python train.py --d_mlp=768 --rope_base=10000.0 --attn_scale=0.184 --init="uniform" --final_lr_fraction=0.0 --batch_tokens=[16384, 32768, 65536] --doc_mask=true --steps=4437
Each number is 128 + 24 x the weight over its row's rms, rounded and kept within 0 to 255. Layers, rows and columns count from 0. Numbers have three digits each. The size before them is the row's rms in percent of the matrix's.

# layer 3 MLP down, 192x768, rms 0.0452, rows 0-144, columns 0-95
099:156078168156131137139121126134122184105146095157137134133106142133164128139062123144109160088164125153135132143153112149114105108102081104162128133151121150186129153102138114137131161173110148128126121158128164149091124131131109134123111127138110147146143130130122132142052145105114136102
103:130160122163087149176086101162127154081117142125111161128101141117122153092138107118140157106159131185132102152119103131101100101166133142115147141169141145131120111121121155145113131104123162090112092158125119119132138096145123123128082148138177136094108125115143147085141109134094153118
102:132176115136126153152114130105152141125121098103103121095180133149127161128088105124138192111116135151128126143123160201116127138116180096117129172127123087109145124129122142169175151081152119140135146188131109134110126110149128081162158134173107114123155105088142165110169130126178097164
103:122114157114143142164064107108167117146139139117132122115146122121138123162126162137133155124132101105083136129127116145119120107134115107134145096099128119100128128104128132122131150081123187115099132086143109092105134110139092133125111103087129114140113134096185157137116151135092100126
105:120111161131160111125126125118169102122183140087130139141125123143103112097118119130080114142123126124129157093130093097088142113159127135104067160162108125157118141164130150136130171121110123125109104143135090121174114128103125122142151138113126103085161145112163125104130153161142118080
100:143142132132113154111114117123148101070127125149135117161081118111081121127140141157126116142080142111117107095118153119086135101125132121130127131146118139170124143131120163133154120127098154105098157117118164120119160126128168155090104096166141111154120095120129098125098120130138179085
097:137099122103111156073099133125159148133151093128154090109096176101113124105132168117116144147087153132116134102089093199099146138094130106131130157133150100144130124174123166143155140141150149123121203161128129085116138137161170117113113130135160092149126133140104116103114110107101155165
095:118136140146149147136147136170143118139155105073121159141114158147087106099131144098128104137096082106189140136138169092110145146136155115099148137146157160130141111155117132144129107176153168090141139111102124094145095119115123117166129133135140150140109144119134096163169132153162171128
106:065094180105099106116121129128111131153118147128119128095124175156156129140101132086157121137138130126138156088124128149115147078133120142116098093081141142143147111149080111138107109143111115172123134142165121113150143124148076141132140077168070111088171131147122130120151067064145148125
098:123150107097138132145161092101071103138123106139143107122073118141148109149096109123127108133125087172148135081163123145114090143110131145102079161158100107143100118089125145159091117089163122088079155126097147140120124126105152132120112139187101135137065148125131098117149072129134111103
102:195121165139124160157143131130109163111147117084143118092126137142158115172155152144150142129130104156111182123167154127135136146086178150126149109127109148108121150134166179082125096171134170128160107156196088168147086152164110096147184127176137144088124143108119129141148154146154139143
098:146105101095146125140118113138130137108119123149116115111101089086086079106115124214108105145124104085107161123121136118144109142125117104096132143118119110173131132082082135101128124137098132101133117140121128093081166085112128154127120124137107114150140125146128137137081153082109141157
101:114084131167138117127185158129154151121134049145114108139107131159149106136110126147170148158115112107132115126154140123154137087123156148096170116127168131166101155106115149108135124124131157126139153160136146136153121161091120130099152145137108133096138155119134132101127149113116133112
096:104097149147128111145171109104143120162125121109140126160089127114122159133126171111145100108107106131116145135112163114121105170100079072120102140118099121116094133106096089135129103127142130115151123148127127191152143139124168108111106097077100150100122130105108074126147131151148111138
100:156120168149141164122111127131168139138163184131099139189103114147156119114165098150129110154145120133139123150177141149134153086101118134121093117101147137115109145150127113132117080161114145093098089186147120117154103137124128099111146100135126170135133147145117143215116138115125174127
100:159132109140142087121107104145092109079140094129138097158154103145160118132155153111142101112144127147112076091149114158107087122127116121151150106161164096081103123136120118152115096102112130112139100081125155096141153123129156143071122101123137100133127122104162118174162104120105119153
104:150075141109072104129101114123106133097091131094113096099154184118118084143156098115073084121063123132094111122135156150133133119110150108097135134144154110098107159134105105147135153141115121127152115118128131158101120136091115127144100103100141144125123096146157173102130136118108123117
102:124088155099138126125132126126156135119107081126130134114102088102084153147156139120128103124176084115129104201171127091120147122126115093108124121122156094141120123122158126103195084118153107110158161112120102146112104141113131126150144139184106085122112176134097134116105150105121157090
098:131132122106143154119142159133140136173115124142118175116127167165134158177109074122102105124174152153152116112140135093101144166137138180123129138116145164162149146070113178165112129132146151143148140163133111094146182122154066145153075112172147137143150118100105146042109116123165159098
102:102145109149138127126148184149151088127132121086100118139138130136101107118126127107128162126096112119122139147115092126113083100108103116139117142089108123105129150133090160118152140152152168125124136155119130095134126143165113122158110152159133131132114139096160098187119107101121109174
103:133119098131215137139185137101123144129120133101106091157180111095109091164149104092136139126127121123122162104178153143120106102138114164114139075162107181113140132167138154075121123147136149094126117137125097118118112124121085105130105133101156105100112159135151145161136106113116118097
100:148090110118115128117102118109075113163094116131123107135157105132079129128113121078122094126114091132153108134127119132139152099099111152122123105162130096121156159114119122143090161101122100145136112127141100128157145124122124116110118072148089120136149123093088124116132135154112151094
096:151136132122093114126125138167113123075133092155143125123126124079108137166098143133143163096132204112131077124160178124154126134167143170120168132129146159120071114134150112155132153099146173133122102127085132128117125127118135109100128123181130200122162111154117176139117129114149163115
101:126103133107134154145172150125151119135108144152105134133107114133130137113136077103116106132144170132130120063115112102142103128132126104115094126104167107097109122153162091138158104126167086123131107081163158139117149102160121127100112114161153144174122127131159138100100157161109142119
097:145156106113091144106097098124099121110150189116125125131080153096082138132179124089089115144198136147105124129147124082115145144130100125138116125117095119120085083111092085134136164108093118131120089109125131158109187123109138135135131174103114104136115124152111141121152144108104088141
096:129126167116128121119148147099141156136163122106140131138149079127145131148127114136134125128118121122107123118134148144112140073150140119143128128100141118098139142074125101118153102133125157109131112131157110126178111134137144112135113133097120106052088126131147114143083161109134179085
099:112140109168151141120143117139144123123161162118120168126112146156120110134104132145145106131128125109113135128205135145170119108162141116132150130149107144138120109138080121093133096141129159102159135133143123093146160126138098133119107158150118112133087118130096164117173129141124176168
097:136133168141163144126135112106112138154130105088133139109128147116062136086082157147144094128128076145169085127119104118166162144123094141158107109113137119104139098095107122119126172094115110117150172162089092113084091137092121132108121122117142109098155135115122111118115160122137101117
099:101139134146113110123142110152135081117164116139125111141105134116117112108113079148143071108108099121094146144136112138129090086126144087131101164054111109124133112142105149153118133140124107132078156110099088133150142128102112087122127098110112116134128079128146163141155124104117121098
093:136155124105140118117084121104152129094121094124141128138127120095100144120108167114142112082174144127113136156119192144100122130101128159109189151107154116139152136154126152145147172153116169112134159107102145141152119145158109126142137115113167182100093104129160149129123126147104140119
097:128115169109130127167129114140093126130099106099144128140163199141133171118185138112143101107159157134140124076109116157143134116140151148141097150147148105103087094135136089136138145135140131119101140123095174129113140085135127084095146125122115159103165144134126142148137130182121160122
095:134130121168096124123144138119132160162154139130094169128100171168095133145139148125162093131142142088096164142171151108132148155147123110114098116111123144115113125129094129149084112176132147175115135176145088106118099160175136126099123171128098143119105174153188126127089149132134138116
095:133079114152104130155119116081048131103125148126097145159119095119162124168099120148060135123139113133146106114080102123156128157177150139129165156087124157139120092145078118126088144149124161124136128145095138141138099142161098136150151127141124115154125103091095153133098114132124125160
099:128185074080118106160161116109152114174135093087144131119120104133121146151096116098105113124091152114148131152152139132118092106144117098155131126144122135120102148121162161107113113171123130188161138147124105118139130128123137160126156119148124173114136134120101132163120105111207159142
098:133114095101095172122149096116101160136121127142135144127108096133130132134105127081124167125079138121099165142155117117149119150129116085126137090108126146113140133126100158111120104161125125145111128123151113171139167147097105144122148133130135133119118100147108133124112140126133144116
100:138099112104068137087184108128142162154058104128124078174083116117080103094101097091110111131079119128186142098123148124160144120122100155140113145129160105120165089135090153122079095136119101085109104158105143165133101113113102145079127167154158111106147089128138103131087122080100147115
105:131126107091141121124143086104127140144144054152141112058096119085140149174146154151094139128139136135132167142094051128117155118137150106102165151128131123121165082147109145084098158116163115109138106125092076155114122116108141099082131108119139128084132184110111117128135083116142107120
103:133130132111150107140110143160080169098073162174089137129109121177132174166154099164129155145087132146128119143125116157120150123152134111174135132108171126136120156127195139155119182120136127130140147138142071144165086164157127135123193141080140114146133097158178174113119168152116137131
101:135159173109135155104106128146146170140105125136138123157173101118138112133128152122130118138118143189177129096099077168169115151140083109134086185114121112153094098149114110128136146106126120148153129127126145103155133130096120138111130114113161110091099111135145128184127112135116137110
099:160085124132186140146179144104134157100150148118111118203145152112108173179119140152153120134141189103106139106193148134146132147115142166167091125130137087139105148135138161124149130101161160149160139135132153156173155130160121120122110168142136141111179145158142115170113114170158114091
102:111135113115137139123104122134132177117142137136133109173162163132124112151145113167093097113128118127132125129121123128165134104141129116112127129107140116136084172105116175127119197132133148120174146117132143130102138126124132150138112088121125120051107166118142119152140113154086125150
094:095112127132134110159100105129096140131132112125156100151120129127136150171119139150120118135119096108106163108121130120117145102178148154139164170121147127168135152122115124141102144088110132154159128106143164167111149144127128145106139105120112151129094126167119151115112137106118172161
098:095137155130150088112140130170105103139132142119091124091136142161188106131109122148124148147120136120173141133116122157102110129121115068143078113124082167130106137145126095080079121115207151130121160112141114127144175149121120180165176151127122087121057132096147119086151106172095084106
100:155128090121071120100161103121142146148163091087089115101087140128072128116134060146153129088089147124105116107114124097124113125163138133109098173151148100088111109112105132128127099111133146132095067161152114103108135082136176150120107108093125096138140104114110110131174135111134142155
099:123087161085113132127123109115107129142133146154106111172142117120137089121117145146132123098124135105144079157127146150128129143139124102102113131104126143117127148077124118122129104127121089071120100170159122157122106126088132111156151076203117151130111125142133136101122093117131130142
102:060092150124129143080114092133192109109173133132093115153117115116125099112106137155106152133107178150098109153132144064113141155130151113122168113109078189120110149161128154109138114137121136159164136148122127136135109155091151109159148134160120082134177124105131123117085149110094129122
100:135114110116098063142161125124116119052129119113119104123151129137155147146153122143135186111144103147135107163118124131116133171103116091157174137144118148096112138130135157114120143124143111096165110145117122064186110157182128162095140142174119161133085123123093156106110134159087118096
095:165105099132105161151130060124135109171191055157056139120112153124177100155157169095125126152115104085141128155087195092107116132100142114132175129093128161166136161165135113153130091151154126138096154124120133178141145163161123145131168109112125151145140100106126133131122114121109083119
098:106128166113111125124150111106099154150091134126088139114121133132145127090127148129120057134164102096154147157136117114152101131149114168097135146101128088109173140114144091102097138103166119150098097129083116139137110164112135138143104176133184165119120117138143152143120152189140153150
104:096106159200116142120174014124144096130117128120144098162114100116098106131094161163112119146116141110119130165157099113089112155106167094113125099153111130154161132134137144071112072143165138139088155132128122139140106062094118095130134157065110139118124095125134106144146093157161168081
107:131087121089145141149113122137151145131104113101158100133166110096183139123137123109112127091105120104136128121118169146124122101107156105120119123119122110128083148114165125108130127122099132115135145124136116140147104089106113110107104131164161112130105135102127095128075142086154127176
102:126138132146114145117120104166177155123098159149098129097140099156173120122144162121106155138156147128125116164139095177141159170118155107157112126099116143136191150150132149118105122130118129139114155103179125109143103148139109093116159127109139104133147134110118146119114126124095129178
098:143117092149124108130159143115148149109137147147138156095081112147117084138151143168121136138114112137108216127129123109140128113124131141136150162145155100118134101138127149189160198110140142154131138140130122113133146129146142106157135155119119136129132102111118130137143143156136171145
101:116108127129136130091153118105162127114122132117117140174133164144115113107163138111156121121110165136128113144151102164144119114139136131154132102104126104111131137105117156123113117138130152132135102109157115113150168142149139089109168112175147137118097134129165175133132106063142109133
109:106105093133163146129148131126107157168153097110084106105142120171150104121145126111142136139091112123125106074114153093129162143117135165111128123136123169086098192124161141138118125134131165127125132124089128103142157133148116147101152155144110105093130107108123133141159163143107140133
097:157111130115125115109140153097078114100130122171132089129113171132113124100144098117128141114098133051145117105135147084081137141122152091102155113139163152108106139100089159125138119134108198144151102168072134164146137117134128143126114143129167127126133106136115134102159151122136141127
102:139123119108093136102125144120167062165139144130161165114096132129152142107113135115133132136143149098126090100180160126051089098096093132123132121110116131168200138168130118132125094149114092130121139128157115147122130156148160133110203093062135080084109156122100176167168135105165092113
100:119156116114139085119122110122197130122121145104102149156142050113108102141109155140120208121098093134151090142128137118108135163145092133118135082147132145156148127128140144080133097133095141123142119118099143119120135134108089122155144120135103109165181123102160111076121123130066119111
096:154108157105128139181094138114132147112133112149133147124130117098141078112170163153129097119136109150129158128073121065143096156084136155143138183110144148138105145112134140158122165153128158118150148082128116105160117133082091083101124145097107088148129117153127108125105168165119130114
100:109090144109134146133132128075105133134131110146135147177122126135076128148163119099133126146133153112113142114143169125106045109116105129108134127130092155172093100137162097094129106144132154119097114108145114140125184130120102192157130191130134127137107119161172116132124114167100122111
098:127134134128132130121115165148142133137116111143126119155113140170133130146156108142131130141120129135132148156110121146112130110146099109145128115164182131107120125117113149093112149137177121151127128120086162122130100109167125144146130113115143135129137114136169130105153138157163115110
102:155138148127139130142124168121160129168145103132141081133147139140135170136123084130114101084155141082115157122164127107111161124152140129146138129145107128144119137156137110138139143128148165156142122153138146129191186092133125139109118157142131098094164144107122139127150085120143104123
092:121107103169156113107145115125120135138146130088098136145128114170139151106142114133141192110096087159151128196123133151141132125101088136145069158154110137152144140162130131078137109129117191137147168097135143164140113092056122143126152113160155124159159113109119123167143143105148123141
100:127110113155088116131119103149143146122121118124133162153153109172099142128141182080151137148113114101093149144118112130112145120118106146166117133113167115138163115113095126104096141124136160108147138150147156143143136111129144159122107122089140134118133142136147120123155156153089113119
097:143132158123163137151135106113148129123137108128145128143181144123129138136125123153130121127116116141114104118129160144124120092106218130108097106079138121155142153115136162117136129163131081144133116167176116147116122137131145112119143134097128149112152156159115160152161119115091145137
101:132118097160104104119170135121144112123161125114122111102139166113148122102174168130135067137120119123128128135048121108131168137132113130152139126104161114147101098112112115115145117111159160143148121078108149096131085156097088135110138122151140108140148124167098063138141133129174098141
104:106123085112111113116089151084123120071132120110109140133113111104121117131142123123092095117085137131128100129128117119091146175133156091118132117139106118129120112091115102128126084079177117118112123180132093130087103090092139104144137112089137152182124100161123142074135107106113123176
098:149154101112114135128129105152178135089157137114122148171155115142155124106156167077133127110095111153145137158173165112137102137137066122115151101113117157141129104142124114101094136130133127110108111114152128135130113172116108122120083109082110146153076150136102133141139110151150126091
096:152123093121119081092143121159121110103136141109120143109100107108166127077126176149102108127146103138148171144140112127073148168141120125147122155161132143109130104142099133081113142089109121141147116123073178093133095144165150164108122117119110144118144130137118109124132135126122157171
105:139118145113120121154081108126151121119129144132156114124099195141130112192112125132137115109168132137134151110152119133106149175149107133135109074155087115057103115129093114156107150141166154132130138138158094139171145121141145106153132189136148166103103118124114149156149160104121126151
097:124160100142125135098126104147158107132167157137087117135123127125177120153081162168174069121145154122085161107128147132114095109157159149124160096160105134128108120092135108150105155122159132143132126158111151109139112115116175170132127160146151167172092114140143114108106100138126129090
098:111096143111118125122141098128086097111116158131073156162101102139131133072139124115114123148127122142159128134152156153074166109117136112158113156122109138109071168100170124154158117120102094116151166139110152141123091128142143103172140095129141154144173133162101142087083097121104110089
103:083148158140147112145095140124161134136137158088110092125056129089132118127139111140092082086116118151101143156142127138132120072083186131115094146130142149140091109076138106139137141109148096112112119132136121137159117151128054114152120125100105147141109110095109097149132157173172146157
098:106146114147143142148191105095100123118129168077124119123131117114157180145127144164137107144128092121158140109078064122107121132125131126147065136146122125136122134114095140108140121130154113131128142153119129128113158098122170112147134112091170117120181137143114125105092118181126130161
102:145131070149115153124133107131122140126099109075159139086158121120087124104165134100090129135111118052138129159139128112137120142144101159132127134175102172139120115100154126120132115131131097095154126110138134161137107154175070112111144161149098171141119147140126113125127132110115138135
100:118131124116168133112144116139150132121123185123126088187154093103108104129165074130120125108132088084137119111124100121111139082148118130102155157121133128085152136109123132115119118098121133122141113147136114130091122146120111143100073122174078107128122102141109095130107148141112113154
099:088113155133111119137063134108126131128080117088157135166103112121099163160132142126112105124127097172069149168130141137120132105089123152131144107165146136088131138166146122093121104133124157140150121167171143102130128131134165165130127157148127142121147123104168150115119139100131120098
101:132160155167188151142175090128113123106116111090129133132138151113120131129171114113102121126108151098143129156090141124161103158110125157125122153132096116106156098145093104105127166116115127140139138089128148155105128175118090141154164109144148128138137121121103154084168078126071143122
097:131131120113145169089162133085110131175147157115147116140104094151112162090131111117090131119114094142160140166108119118106140070159085082163120110138125171125123121144153135122120167137189104115144090118131136153150125150079135170125109195099137167111137166114152121108162108132122077123
095:130096105136143122113141106110137093119150116120169135145072150133115101140083125152116171137139129145110114136180112128151116104149155177113124153141110129094100127178111114140130111117119135118121123137127096137119119151184122097128124158106123124118114109077128173134113112127159123129
104:134109115131134133092129159119123141144099035119114116132129142120117127123152120133102118106149131102101077181133131095136123155119119139143175086133149166098103095162137110108102106102110158135162151140112111126151102108142133124136175151144083117165109161107093089127118156127147132122
103:110127096141104132184164153148119100181138117138125122116154163138122128110124106101131078183086144143128135100114151117129120142112119135145119151162131097170156147106120143127093162137166096147153130099112154144103107132115140126145079121157127124131163134115165111140119182140175127135
103:120142088146135185178130133153149114089118114138100127140122137149156165133149112189119144139141092136186078160114093107166135125097140101137123084151154103149133136153166128135108128191142144169132136085176128121145121132130118139100140129168125183150120162133108117145111127184135115126
099:133152159113102171141116141119073111122109131106113117154129118153139148154113125120126165126142134093166113132205135108117123119136143090123092163163113086102119116162166158158125166128182136124119144134120103161139109136182142124105137112102111164173118151128150137111135131138141141171
100:072134114094132109105125139127068154129131127116140183099099113133135118161132112130108092145110157113092106154166135131129114109109127165127127118127142107129127088083098114152114122148144089102126132107119129136092138134130129151114177128086182113157138116115129116074138130143137126151
096:131146123097144119097106134172150110130187089114096086094130142122123138134127132111128129203168077158119108133098107150142145116157118119132107169130139106117137111143151094157103116147151144092128164114098135110122135162110120156156120165150077181165178124132154108137148146123169113147
097:145114147135104111132178148117161152099137137108128130118105108137150109149135129113126134161116148051169150139099141100103151147089091136140138171159122145165172130100135139104139111153137164159121179157091142120111098107096130105129124134119111124134103096127117110176177098137136098093
101:120138125061089108110174063145122095142101113150142108130086193137140147116159089098109097147113137132146154149090129096118116106112098155130150135116112135150112075095117152144134159148114089099115135122147157124112144122118106130089181120108115104076159142123132118106133109124105150165
101:117142141112147119185122120161120124124080110116113147084134130119159127102126145061115132137120136141095139107136104121140143126122098101157096125122117113107142151106078117108112149100080128168105100087145086138107115133179151110074143150103094132116131094116098150157147130140143143089
099:117107114087121114167078119169134135127150150147131108114146103150145136106087168128114189122133146120136094179163101088099143061118108110121160144136111097182112090123090157116093144129161152095103138091163119117142129141097175165132122184143096169153181157144145099108108112101112157153
105:116148094131135151108118110104087105106120139169100139128118164135129127139175126116135145134114114101149127123135111136105115116141166085103101114097108125125189109120117105150147108101132088068152130162089106115113126120131176140106141099162131090102119094124145084116151118122138092139
097:142110127082071148192133150146172124144143119080147153140126164117097124106137148126120109114105148113131160115159156145149132162136106141126143144085120135096156129139148141157155147168114159158125136137139082129110156163137144119098137140082102147180155146082166151107103088065157113110
109:129119154177107150099153140090111113097132091134115112154110116118125124112147107108164115174128127105138128136138134130176100149161126131133095128141141156157130094158118094132135112141165141124126137127123136102089121148174115120135152141111132151090099127159110114135113133091158111163
096:162167100132153126090143122121090127141129085151123109123110165126133108124102149122178135114142104123150181117125138130079131115174193129159165116132157148175164112109181120158163122124163135111169107172110145164110123106114131138181081118124158131118134151105108142063093147113152127166
100:145134189132138104122134099157137108126149100101140141141127157130130181126128133161128177132133159118120144146172171151116130148165149130172109131164149130124170137155124122137131126128142142130132104120172169052146110148077093142152172150144097146111134139173128141130099172144178081156
100:138127146090116116129135105099064133157106141101173095140106097140106155100093133132106119106119092165111165154115124120156123103174106108106128142137133146096141133129175101121128111141115111130140121129112111088075087141123092117124126164088124142133123084087145141070155157095112155111
100:136118143129132161094167132142143123145113137153149118110164167110108114162141130147149138138136089138103119085133103092112141145144167160161152132083122133141128101145128139157107099161107128123102129131143139177148112102130132108150121140109118104118123155131101120134126097121126176150
098:145155129081139157159090126126137142108115114089129115151096123103115111121082122186083164104134161080164134152113146146101107112115105138129106154139141104122111124140105099137118106104139103138134116137143120135123137133132110090096150150114113119183130142138118132113115115119135131123
102:139121117119135137167127157083134150103125146128167131160122138150117132103144124165167150124113175123144101123125161129124118160150139137154142141103168090133111117121122137154082167173128150175124165120158120131154107118113125125127093115127143140112184140132123139098151145169126134109
097:137081154123167136139111122159111175160125114121116138118128157148078140068108108110120138137120111152060152126123105157139110108124112125114101146149150130123094129105118179126156158123093128117157084107149099162140126110137100076125141101133142114151058138098120123098112147089122102169
098:144166137135108118164138116146151138146121132141104111143127122103145142089099147121104123143122167085108170157139104115109151138128091107098143152112111133126113111111116121156139112086147164095134138130144136089103152126125096120153114102154174074143123119130117119109132120093115160131
099:159122093160105106083150148125107126118146136138131125114157091198101115115158112116089105173165100135100090154126123139118143148167106152143161098155156121140177158160143144120134153139131118163143131148118130081126095159122144164152126147120125162128119163106164107123161139141147152146
096:094113164124133120090140118121065146147115125140100154140130134129134126142111158146137151182092126140131113204127109154160174144167109159133146140131161171153133154118105112157130113124180162131115169091169121146138098166086116158129084144117107095166098124122167102125126108158134124129
103:157131146152171171139101127134116120127120156134165130130132092115147166114115117174161122120140133106148126130077097132120097120131123156133127107162119138116157107130159092122164162110132131158176133153083167092110101112125158094153133168150114154122116117192120170093162161154121127096
101:144154115141148139092124137082127101135141100065133170132111126119104106113098089109136121105138139139140196124105123099134112102104121122085147149130117109171108134122097148131090132168141111135140107140109137115081139138094094154175143131171090113142145126153065133140139115138106135098
102:162126105107141125161101163115070161114122085183144150131103152119127130154123164132136104127146152101134136108127151089095126125121106143168111184131131115155140110060107166080152137125131089118132132113092090097135105081106085105101103114062113129133121081111119134122117165111114064133
100:105149112123121123131139075136155132126104155108134132117146151132172116108115118132157118141089131111147103112108092128103133122125126134120112120101118124127119126130135155144097165110134135136136111110127128109152118098162169120111118116141076113107104091109121119155149097126111112140
095:106137101148099107119145159097080135116113128101132157139131099163165104142146124133154106110122113137155075121127163098153130161126126163143112134110121157149123106156082106098140115138122156127112105088155129125099084095155106113142152150132146103174126153119135075135113119138131091140
102:157108131131109112129093130105141113142094101110118109115102102101126119074063129156118139082109098160086109146127111107136116120126116160118145102146143139099082114127114132121133100124096159087093096123138079133114138148087095115140128118118107138147123087093167106153127145133119158105
102:117140119121151096123083144093119117100096170129128114082124102133136143109141145125148138119158107134167102139171141081108135126106141151126130110120151156154098126164131144121116142076127161136127125146189097143135106160134140145115107161111165090162180155116094122089090116124146149132
092:108116118136103159153097167126125113165123112140127125147180138146065117149069121148125134132150122113102142142113151114155104086089081147161141118132096116147141140095133118123076121171136137119151142136131138145107179145145158111143142106132110103136135176121128100124125150127100104065
103:117138118131138138143151099153131074102139161103145129127070108097122126173113095118131124150102156099113107110184156128121157144163142087156123116125130139150093104149126142105140175149091125188138107147125179171102142090158144094142108146157159125125172108130132129110128125100125140102
092:113129151087116115096083138091125087117145094113133112117133118104130103130135136174092102151119114107153103115105135159110151091146161159174120086117121074139131112111137115173144122100150136126099119096165128062159182119123057125105159161127103130169164116086142129142143104145132162131
094:120107131135157123105104161141060140133169111110144100126125143092153137126156158135134102140156124130112098135148179154141122140211136087119141102125106133130173117117114144170136137119120126128161104124143150128094113148140099131140175151103097110140118108181172142143104117090148101077
102:101139110071115105097132091128121104136110130086082145146117139160155106127109138092129126134085161098108105111111169110124107160139151107068132115100148137112190136168106092121103104114112135129116141115131113126104150094137093118091149125139123120105145123110123119137121085114129158167
100:094116113098129131159120104143169133116069065121082093159142098138107117132151136122150074118117167087135119123147122173160127144134122157130150161147111125114137138103122097094129100156150101136116143110148121194113116128089109114127126168115125135124153133157116102137108103095109141087
100:060147155139172146110127074126147112089105133098134097130105103119133153184102173104103117110104132131133103118096110120118138123104171093109131133147140095123113159085126152144117128143113128145116099108173099073139185089143123119164093123139155147146128160132118165129112129118110151093
103:148116149096124163095139145101159150120110105114133131120136143116118071153122179153119152126123144125125157123150102155137090137111138126112077113094122148139108133124125113118103149109096153136114149161098127114100120115137104149150098129102116118131172074073124116103123082103070109123
103:145162127152077142133142170138109127106141129109148149106169146143143176107122113098181148102170106102121158110169112157182105189166111136168166162135096136130100129132141103143128145106135142171085158121123107104172095125131155086112148140079170127116180141127137169107142133126140164157
101:153133140114136147122089097125167118094125115131135183118127180140135110142142125130175155131122153103098165144133117135132149137111149160108144165148142159100162121120127121117173171169094150131176130117097123131118087124089140079131114106129160135143147159109142170160134129132132169119
097:115120135125145123124094130132126106122163131118108086139140141133140101124095115107097136133112132093144148094114167122107143124160160124115124099132110137118103116145140062116094116148143157097134088160163093185183171104110110079124098128145118169150131137121081158125123116130102126175
095:122116140121141105102124152142104137147152117120090119102132138107142111075072130187125114122097156130155118137081056096167092113162118121153171118151114136121109131138059130123093101109122134102129154116109133156118101159093117106095147107158116158159156159144150115092109125121122125097
100:129137160120105099114117135100118111088118156137092125111104102141126123116158146134119136134110195136164143106101148109203133127105091104159136147099085101160129124186128142130099128126123116124113148140118174140149120096175128199123076084071149134124101142133118125123131139103134112140
097:123145131145118137135154171111099103109129128188164136123143081122134146110167063093145142122153087147158105112118126124109107146132089151096150131134159135121142135112142107135114118142118093117184149117177092129095162163158121134142150114124119145130136115148116121105159111122114122125
104:148143110093091117097093143122158156099112121142169125219131165116126122108139105131092116138149116142110175128173132112130151166150109136140107179150173122092109132147143107139110110115075140133128090166091139084134095117140151165103125118110105133167117122160121143133128151095165144156
101:106107082134131095103140114094147144131137155118115091144135135124107134149170172140134124132112118092110134144165075143133101127091138111099143138159124123147120169095146135147112138123090114114122136165149120116152151079166136085156138130102123093077100128143117110129131109089169146149
103:141126114128169138132151154146069137103161143157130156139156099118160114104108127145108145119112089124143139156108118111093145111129122129121117127128143131153137156127113097114113103131124156093129138136150138132148193149148095126152127094165173152161107141125110110136130145153107133180
097:141128095132128136132126134180144142107117148146154115121148137095160103110109083119124125115098132112106163119133122095122141150124138127112136171134121096126084124115140101115138122080103131156107109133132157121144116082138085171108138127106077101127121136150101172185119157121122109101
099:116114113143144134098132164141176135129100135115128148135142135117147115146109150133104151149108149123104098162153090114080131077127177154161166085115135147114158110158141129156131102124121142210166116156059137103107158145112105157158123150105129105138127117112122120137128124151146140147
107:128094160129135098106171088125098136124103080106092154124103126131117132086149153126137125102102108122120137129086103111129145114125113122102128131126130119110100111108093126125117100139109118151120133069148105165081112116118118114104136134093113093068122122134115123096143122129090093095
098:105148113155121152143145129135127144124160099136139112082094128127181154137141137108107129125098141105086148144135137161159103120127117105120128122079077139134086114105107144157148171119098122151120126133150186111108106112131109105145121148113116091106139127137142168156120134118154090129
106:140111116135098126123132114160079149115123101118126122137122128141165113119153173111077146147110128110144149088114116078144117090169135145129160121141139112141141101115115105094139073123164139149149110123144136081114117146112100143119128104112147117109150099162179108129104107133163125114
101:145135120140118115100140118121110122149138130148154128135088142145134110117100138100113092124127115143125130067056140127115138108127136173130156125166135101153130164130137132133133117159108105142158139146141088097123113111131144090131133121078101117101135096091174150136105117100135136153
103:109092134132139153114142141131101113177128085107085131142115088160170100143139168090139155130131116118121107107133084128141099134161110166125131173143137114127122124117124141117096139092065126129150105097130122125127158117150147097109112118176135141173125095093101100117092144107130115103
097:156106163085137130146101092172159140162119136171146176145044108136116100079149142135074183154128118143150151094132144114114123173109114156127143116116126165135106121118120137135125119122117156163144126121110120143086124096116114150133106121105127172114107163119190112141132110124129148112
104:158118102136150103105123126123134130121146108111133110143129142115138128119136123094104132144106147109118131088092107111100119118113092102148110109128096143130127123133141137106119053141118102137128132137114101112097131112135059108126180110106144151107121155126131130147147090091121110096
103:079152154152106107150166138126122133163140183080114107137156167156132088095124153131100146157140106144166092162152110116157134107133094125148132089121133128120116133112160141140109114156143119141125107145122108119104130150149159143113116122138203144189168122138131109121128141154122133133
097:161167137123109132180127110118093150134112131154139135144117111118124085134132130079119154115085122153147131158167132107135176134135094133118140140166093122171119124126104120118135145116114147101112115121142122128139107154120126106076154121130091149109151101122125144144132156130151110119
105:117144129098103110132148125127115127149126127095131128146116102121151157119119099152145186097123107093124116152128150138078097135129128105130103136159133105135123099124120137076108104122125142125127159137144130107134109104110119088086128087164120109199136099100133103136084121087083129105
096:151104128104159078133120129165133131127149157137093144093098148129132101136108128141130096141125115119119185105151089124161176143154105107113090097145091123154082105092110154096110130124184124136116134145129127133130153136142136153170122147122157115120131111125143139167178133129102136144
097:163126142097145152085124163123142113126104165120111140123115141150121099134156120138133154136147127158127135172098130148123131172091146105149069093115170140121159140167171146153116106119115131150131146099151176134160130141119105110117160132156127145164144089109149134164127147117124113117
101:135102183161138132079119122106103114153149121134157132139114129117115117126134076093119149144083098134124104132165119152129133163137132122159076135121144110186165069148135138132142110127163100113144145142127141146123104151121117114126113117104134162125126120126128108126141113126140132100
097:147131139144105144154109122123130121127128117079126128126162162119152127118097157162125135134088123113160193095157133134173086133092140114133103151127170098146127163132127138133135135093123119163118101070120148140123087119148158117130127112095095136110132130116142158059172126152156140084
099:138111130092137083165120114137144129144122134109116123138121148142141105123128131166126109146123128102154130135137199138132176102150183152141126118132168169135137107187143150091131125113121135153103119149122134172104130125104097165084103110138147092101102126094177116145130119151105136135
101:142107152148121147131143124101117108136149113126123122120128157160133126119148135193126145154108162125111159160137158165141133164154061135150153175103133133109128143149110160153127101165172101105102146091085134123117145164125138113142121160147142161085118171120132135147158132137185116095